config.yaml
n_layer: 8
d_model: 128
n_head: 4
n_kv_head: 2
head_dim: 32
d_mlp: 704
vocab_size: 2366
activation: "swiglu"
norm: "rmsnorm"
norm_place: "pre"
norm_eps: 1e-05
positions: "rope"
rope_base: 10000.0
rope_fraction: 1.0
qk_norm: false
attn_scale: 0.177
bias: "qkv"
tie_embeddings: false
parallel_block: false
init: "trunc"
init_std_qkv: 0.0442
init_std_o: 0.0442
init_std_up: 0.0442
init_std_down: 0.0
init_mimetic: 0.5
optimizer: "cautious_adamw"
lr: 0.00228
lr_mult_up: 0.691
beta1: 0.9
beta2: 0.95
lr_head: 0.00805
grad_clip: 1.0
warmup_steps: 586
schedule: "wsd"
decay_fraction: 0.767
decay_shape: "linear"
final_lr_fraction: 0.02
batch_tokens: 16384
seq_len: 1024
doc_mask: true
train_tokens: 98560000
steps: 6016
dataset: "wikipedia_en"
Each number is 500 + 40 x the weight over its row's rms, rounded and kept within 0 to 999. Layers, rows and columns count from 0. Numbers have three digits each. The size before them is the row's rms in percent of the matrix's.

# down: layer 3 MLP down (transposed), 704x128, rms 0.103, rows 531-547, columns 0-127
# gate: layer 3 MLP gate, 704x128, rms 0.0894, rows 532-547, columns 0-127
# up: layer 3 MLP up, 704x128, rms 0.0777, rows 532-547, columns 0-127
down531 097:467488521512508506547549509483498450532481536507580482488519428451505489541444472507427499481549474475497399523436503454446522513490488459515484493510519473516421575442462493459554558443523569548578511580459475480472472476447546487458501496517539492520482474517498484483503478470390551455585436552485513509493515444513490503488473464454575532538465513472445472432436443552499471561517
gate532 091:482502513536527549488533448505452477473522477515447437585564553494496454501496478445617515517540550465471504528505503518512474463441547533530551507476512523398475415527512534447508529513450499580548466483489488483582500493513496495494455465592515522474511459465483496469505533448457552432412487528521552526538541596490482429555539537511481538507550462548480497473445506470434501476497
up532 094:427399540486532501437485500528496573508470516479536437535538465454487541448503510508519468548561463502426439492499512432581525489471459474502466483467510472468537474512505444548489534526490451491440494490418558527429454515527537538438482548470511442473564514468462440566519463483436470499578530475498520476502475538539490450466479472432412478516479554450538446522505480466512530423502
down532 096:513552567566487504503481448538547534549444521524422440514517476514437536474525467503555450365560504525546512492456520477504473546514498476489522509544599546503494501433551498475464503458533431537562503569530535506506468508556524510480483571470582544482586543494508524481474530471482480512524464500460530499545486512473457461409505505508514531460421528489479461437451537468573475487495
gate533 097:523580557538489444515552474506514527506570477529475551531512447504497509563550526496474529496518545430572525506515522537481483519497438539503543501499501569555524510470482419593464500521505528515472512571504466454429486496475517464536462539524447538475455456504463437479538479452489467530558446533529464504495461491502418492525542460510510528453549481618514490598478501431548501602493
up533 102:510480481548415494435531518512470482429486458530589464536479468511586520461557444553439515525476496511514452444470440472562516508491494454503515542449514491483573488465559437452490463541508472497471528550475487460452523512541537560540507467528456476514427478416509532465570531543480459449510496565534467485474473543516484482574416467513511418483441509532533467494445529510516587475497
down533 100:499502449470497430426480489422553534521529482469444558420487537551433521432452556415467448555489494545501544475503495542527516446547506582567526499527497481415450491538502546451551462467445524442516551446498488459436528489420524551475477505480475529447558513512480515441473511453537504443444526547452482524459467516527537508489528525522522594484492498485556518537504545500505516512529
gate534 093:442467527571539466496480419517523485509575518447475509561519490521493529497512554431463476477446498460559529481438518524511538470401485466600438486542503546520444444494498422471492475451545549493467451510474537523536510514532476510494451479475498540466493460482513400501496503509574433534450502496474561527413522488484500539463492460501511505470527556506612530582443479511543460502498
up534 095:536426442466535481421548486580485487492516478475541528526543526534567524494585497533477498455450460520538451429476482453466532464454575484471482483536484541470520460538544576544457470516497542463518518499543540519600509503467375498507483454455500493484488521517521484488466492481482461542511457541479542528475475424509505461494507463545547519532568429505497426515488457573429466495430
down534 097:553497447471535559507458450508560473491472494507502501471597512508481584468485505500479514443539450596510535518504470543480557461574534586456491500482464487509501452521467484490449554438510481438421506516475451580554483530514474453490534535519565553500478471534413570477507465463436483474513504618478477445576495507490525523475476544462468539492523500531485443523563482523511547491532
gate535 106:467484562512494454533599509570476495528402472444472478464461507503428500564512494536402525575493510409484527517515517500467501482561463537485541452533490565478461424456447467470537524430478520555454471447509446511525508536521493489544465460517548532534477552438482575502483460530446495529474518469448441547515478468469566518489546472543464489481447474503442477486457495460557449526515
up535 109:521476428482449541453461533448499485456498501484457507453585524561555470550462541520515463518441472612505449419543532456443536411450488520451481517506527485502502522540484483555507506482518476494576472503583512514539452460449560472560562447463447499571543541524510448462538538549543486544520491569558529511476504547504539490473501457510550475497517455531569478510505490480434467505536
down535 103:521573526460527580503534488416570507546394505553443489477466517569482460542494462473461497480529485498497494502458440440510533605449509479513489494534407533480442507462550551459429533490522453593460530515447510476539437542581547518503514454515467509500486472492516528482476454456519517510514484479497524457491550484550452560492489470547474547521428495474490498550556433531516483501550
gate536 092:491484444502434493548535566535480456503491488467484539518471531516479437499489568537502511564398533549460507410576445474438423556478566507519564465475421489518527506460521540484499444505494472533485476546521448530417519455488515462415463473468449531490520502477507544526488528532542525461518532409525578454504448506505527484475530462459570537539491516500505445467488528536497482586467
up536 094:477496534522481556455464533549542552551566453495499530474524500466466520572437520534501542474519480499515517504512525490437505532490493560519520454544566482550484558424531455445430432570473533511487499526570508435444490479517530477542467608515488520515557462507439488421422454482533438488513536525546457504499484541447513459467501484492472516542520640452469487491439520489512522525478
down536 097:526557516504522490496502550470477477495530559483486543524475538451439389462502494491476415580536495491508537560492537536520484539482457537423438507503511563425464506507523501525583516487546521585474567527459435515539516484569470481483463500478567529470484474505481491454513542446502554485482415540534557456505536527530502519532465550548524439497412434529503536477556552534445547487508
gate537 088:397559488467446509485452455473461472449466563541472498466538574515439472553535507495518488530478508481557470441471501467517414503504549527471488490485491508480507538530512529485512473464487459539494553536463542521499476535542501449467437495550560551422583484440473461458598462521495540492434468446467532542440432513422433527505456505536513482494561454513548566468431525504499480481526
up537 099:455529568542514442526552503519506505500492476469453498496516502511535496491462469419475538510483506547539492524478489484498492512454512466480447432468503425585522466514502532522519433461523528449540518435606495537526458483473563551507475561447467589453558539456417499537536471509440531459571474490419541458556444541467533474516517530523466500513482452512456464498491531555467564567579
down537 101:505522487491458485459519467495486454504544479516460531489487496521587540447537514466506563520464472480517518524511582495400460444469517473513489473522584513512562466614494492484531460436557481471500578461520614557545475437420543460397448478472498467475535535496524480464543487529480486487571481472535460464475477506456495502534549477518484557493467474457479467538500514583483544504555
gate538 108:485509507498488483491465494523511418585518535494466509470507491496429517504416558517551558437478449525506549550470597504399549545499461475481475452496500570508499561577473543516447506461503503516501454512468488570514447492546523505595478558450527514453461434499464460478478462529495508558528560484471507531501463481521440536516455467545474523488457489444484453571553550446413493516500
up538 108:476511510523539581536494524523490513441458498539485488541530491492491494412527491455432429455449544443417544509579508530498494507497529495554572457557485471537469452438586498461501531533533466518558520536506469521525519434503452494498496429494560504531465511508480466489517521514557488446451527490488497458506503455480523508436469575495473505529481534482382405469523513565562506510400
down538 101:510502504483480523470476457501486403384494533511461504467501449493419499448449534441473479457517502502434502495481500517453520478522502548484452504513494439513444544499570600565470512505501448545501439467515435459551521376539482487513494444451505511457541517579529519521494545453526517466456450531511478548534547470512466488503510518520528521483448492500524515482554505594487516480622
gate539 117:505528540531427457491460463516415466418535520446440500503521469531473492541513499575466504460451558467485488451602485517496425442447517473488505489445478550524506508445498492421524482469468482564512489443479495492520441492484448565486501500473482517534609543475530475480539510523508461486446550494499477409488480578521479575512477537500532451586493507506508533490520620500460528489491
up539 107:508471492461491541569488509517461508503515506445533480505500482425521480495489474506472501574452497545481490536468576559564522505454495415463560469494487495547505501565451541475511443540389520519535545486436542473436512586472525558478479445466462477477531563454478429555504489505438468514557548489472543468419499517562444508535522497492528454508501471569548453525569572452494492550518
down539 107:501446507476483525484537549517509542506531550542584467433524463539602489485481545447503543547482540572464496486515535525482518507536475489510472487471491498427507479615537496525525490519538545495501460498453490520523447470473554469516579583528526561528510487505552460570514515493522515407435534580518532519532478515522529558455517543455420494602516480528573483531487525547533566521495
gate540 092:521534490508450548513475543517479486434579461551447475502579512547513502559534531522449552439465508412476446524458514492476527546491489481433553541472453519428496517486478483408462549462539461486485516462533433492494537573505541529527504499479466484528492543450481483446451478563575456507507507503470469467507451478477546385548495437468539550470429437438497542495500505537469542473535
up540 102:516525517507447430403430575523489467475455541490494489589550483468486504552439470516514474560529471492542485465518563459495512523504456469574513557486498491536500473526551487511493598453513485531471481498560483450505467471462528486507477450478477524580444552455528446499501503549503430484445509442443443556518519474516589511537397435517525524508488486530466538539445453541527481436507
down540 099:511457495439499401498448523452459467466515554522541537482484496494564505555522456504477473480508583548474520490505439485534468539537440534472473446472504425455488510519452495487438449473526556521470518489446504491449468562410459571547519562499464478411468499521513515497475519522470498543471549509469484461527420440428521464570489481564547598459539470500479552516539506499522512560545
gate541 100:538493518517520496556440505522460504509495492482480504548515476438500504518529541450464511512423527458488557517481483507492498518541487497592499482614433531541490553505505519468505569502505552549526456495475450497443511473519497484477619469426557489418521469524444535414514507488500514507476452561501462494498501461428539406572549500455452530579437445520464526485473472488434514446535
up541 098:474522521486500547483472526457476465414416447522476530491508519508489476467518478455508580509519524454481488451596473523463435466556498540475532545485441497515478506496436506502477519531459540531519490415501446407569502475520396587447454486496568500496494507482459568451549584508504593470507476497489469484504474557546531499528449520476403464547510484462480488444490531504489554487474
down541 098:485547522466530510487502515511527485582533464493619470529494551531595486503510567507544586480460491532445473448543509506460501511474538439509483481507530529452587451547444565510486522487483472466466464501537541545526429549462480462484509567448493510500512520453510519496536475598514421517455551488540521483475448498453538577470500480431526473513541549501539546572564550474482448478506
gate542 096:513446490497461437419547486533530510450559574505511524484520440505447507517475479439462488480438487458472481451464417461545519483528514486499483445554535535473468525491468484542545518417510550502522473447557570548489521499526534462538476440550539538477504435501558548471506458454506527534549497453533529559467457505482582529552558510434503430558541497479504517488443453444482599541534
up542 099:447472574579528498468517506519460517447492551415542494491488484480569573496486492496492445440464445471482547529519506467499496467437548449467558493485599512500534510408560533517442514495480551512446469486538518481525393440555511549485477546550514449519458549517546444485464509528484491480446495514456483484476485532499469508476469518561398528532544475551443481471522424488506431494524
down542 101:511490470522451496531427452550487592473520503455473453504555515520588426530466563535464480503442503439454537485444449494496563546484500476499548507545523464558458444467527469538552525537440486519569467481516451519591482509566521505471471452575482510507548456439473516505581481478489448489519529524503482578501538500480543459483462522509540485531528454490482486472550388510510491413505
gate543 093:541487511450480459511513512498507475472443528481478488506420537493497398593511477461481456563462552509543491497557413563467416474525553516439526415496463496555445521494437478498528499467498492535532506388502463543527567448528554456492486508522542501508502521473542425501488511513601502507566522546500472506516552561521488577505494545491581523592493484492506510510488507481550525515490
up543 088:495459442530536574506405533485499532510477537520464448491551546495498569441542533450552495518522519512516580523503565541457503503517529485526509487487503458469501558514475593558513489462452450477510441474496518553504495470489485479521518449436514508534500442522623493513509546519533523400551452468531533462433516553521501485427496510569536562467525461426515492547450458501566491515438
down543 090:477437396428464502491516488484500527442525578539596457407485499499580529520510480481502486447525496493435535505489528524591480475483550446505497480427470466513465552491501586446555500529505436531486574499439516557457490574509474529495450476495446516506467456452470473530538527492500513531462508431538447449436431498519498530463547535567548496527488462511530510525472536454497493465469
gate544 102:518502462481502494484486489520487426485521485503485474501560487499478422483443552511503559492464460550498492484517462521414521477480470435495523475498499519350507535586499461514483524546537533515477457557484443525553496435532483488518545466428506546545506466503494532460528519559505418586495528553576524490513548575455507553496493477555489457463452412476504488555544501510396509483463
up544 108:592459486520494487533468537578506496523500504494486483488506423404432501588517516452493541424483529534478481492544502492547419484534544465519519539517471507538525516483541521479465519533495488527544496532494495563508528449573471502487500420467562456470565516513532457506411534536536502502427488545466437496534556512422558538525463605529515494538433438477533535532507504502427504471546
down544 104:502485511505514442536471578484516465399443477510512456426511443445472569555605489504561534452475475546438491487518542469489491475501496541509494468516482490476462474522485407547451511534481391475485522459475535475492566487526464473549412441590572536514486480502473501483506543491519485502511509519508497463508503542511533495503546592473474477514543570566574520526489486529499509564432
gate545 122:542457566475435432513475449463408512494473498480469451497489531524455522489570500546490521484546570510452483485527491519517408489456456494499480509455498564494567536482519504462523510477457423577566461409447497497566498499547500522481502478478499482390467543476560495474505454529531474432516541494476445493498539594497471494453434534500527538578458492497488513462501581476440507489454
up545 102:485512520491531521475522537446455572460505450509540496519467520525516408539430468449495436493478525509469523547500520524505503491524532472522501473501555538528574488578527482586533522587486518493515436533523463517553514449529548475428506497547508450427495519455465498482548558490496430546508516502453468488573443568517510481494547506464504553519579453442569428418545479475409516481492
down545 103:479398465533487570502618501549540494518527490580427515547427470499422467529523539532503474510487487515497501492467457492549486520494451450504493524475532547493517483505552414524526537508465448496517529493513479438510547447501481447475476609543552499438518520481461467428456525518497436481515531498445505499560477479461504517585486582487507439452545458473560485530484466495453496561548
gate546 085:522471499570449533427468500452464471462563494557510551515492533502514469461449562564496496517513578473484554488555479432458564456547484476544568489482555493512496501528477536516516570575528495498446510501552499503524463557496564503524547542583523447565475543516512467480581485472519528483486574441570467493528466510458505437497526482400540540545538476500510533493515469486513567550429
up546 096:472475472492545539546417517500482492515489526512487483491613556458515485469484522401465502486532514488474508549529512519488493499547530532543511451559574530504477498500456541483550475495441565521484485465482518446479522504500431535495522556492564488550532559396526469552494399529513566501557549515476465505426518579569454514487484523472440517550539448421451506501448531433510480482538
down546 093:507463459568531542494519420538530496531541463492468448477508468534503451518515514479498555538519480487489488502479571451552499515515453445535588569501511469507451496510461419535468473531464493537512430565562508457521515505568458464473513408570546506519516550521452484477535489401494488485497421460444480462484505535557510511540485431546495475477484585600521429508487500459483462538550
gate547 104:493565542438519479531549446539511523512451522513444470477462544473484515485429442427472492525469565440462526459519554528483526371490435472530470532550545454526470548485480559500535528520482478511495489496549476475551573454502418463515477391504475536507472433473454507492500488477561489451512471510519494464567563465449510523440496571500505541563485466496517485477548530573549523518544
up547 110:481512530466572459582522486542478514579487598499512500555474574469547470487512407492475498496472526481487422444432474517492461478531499529544568536483454443488457489523454503563587479483519488520443454471489463505386472565532452429507555489449536516498534464520425496553580498487508469487499530519489489459517503462526531521520499449496471473499535465489525546492547463609521507522517
down547 103:545489466489470456462524576448493446507471529465467551489532494456442505413474512435478449502526544542574508555494557523486501476452469505410464535512533409512486473437492568503581593465537453500533434475464536474530471497429447545476521503495528520472504527519433568504506425438466527522487501570454502496506542514534437520512494493593545526463440554504454492490492467510492460502484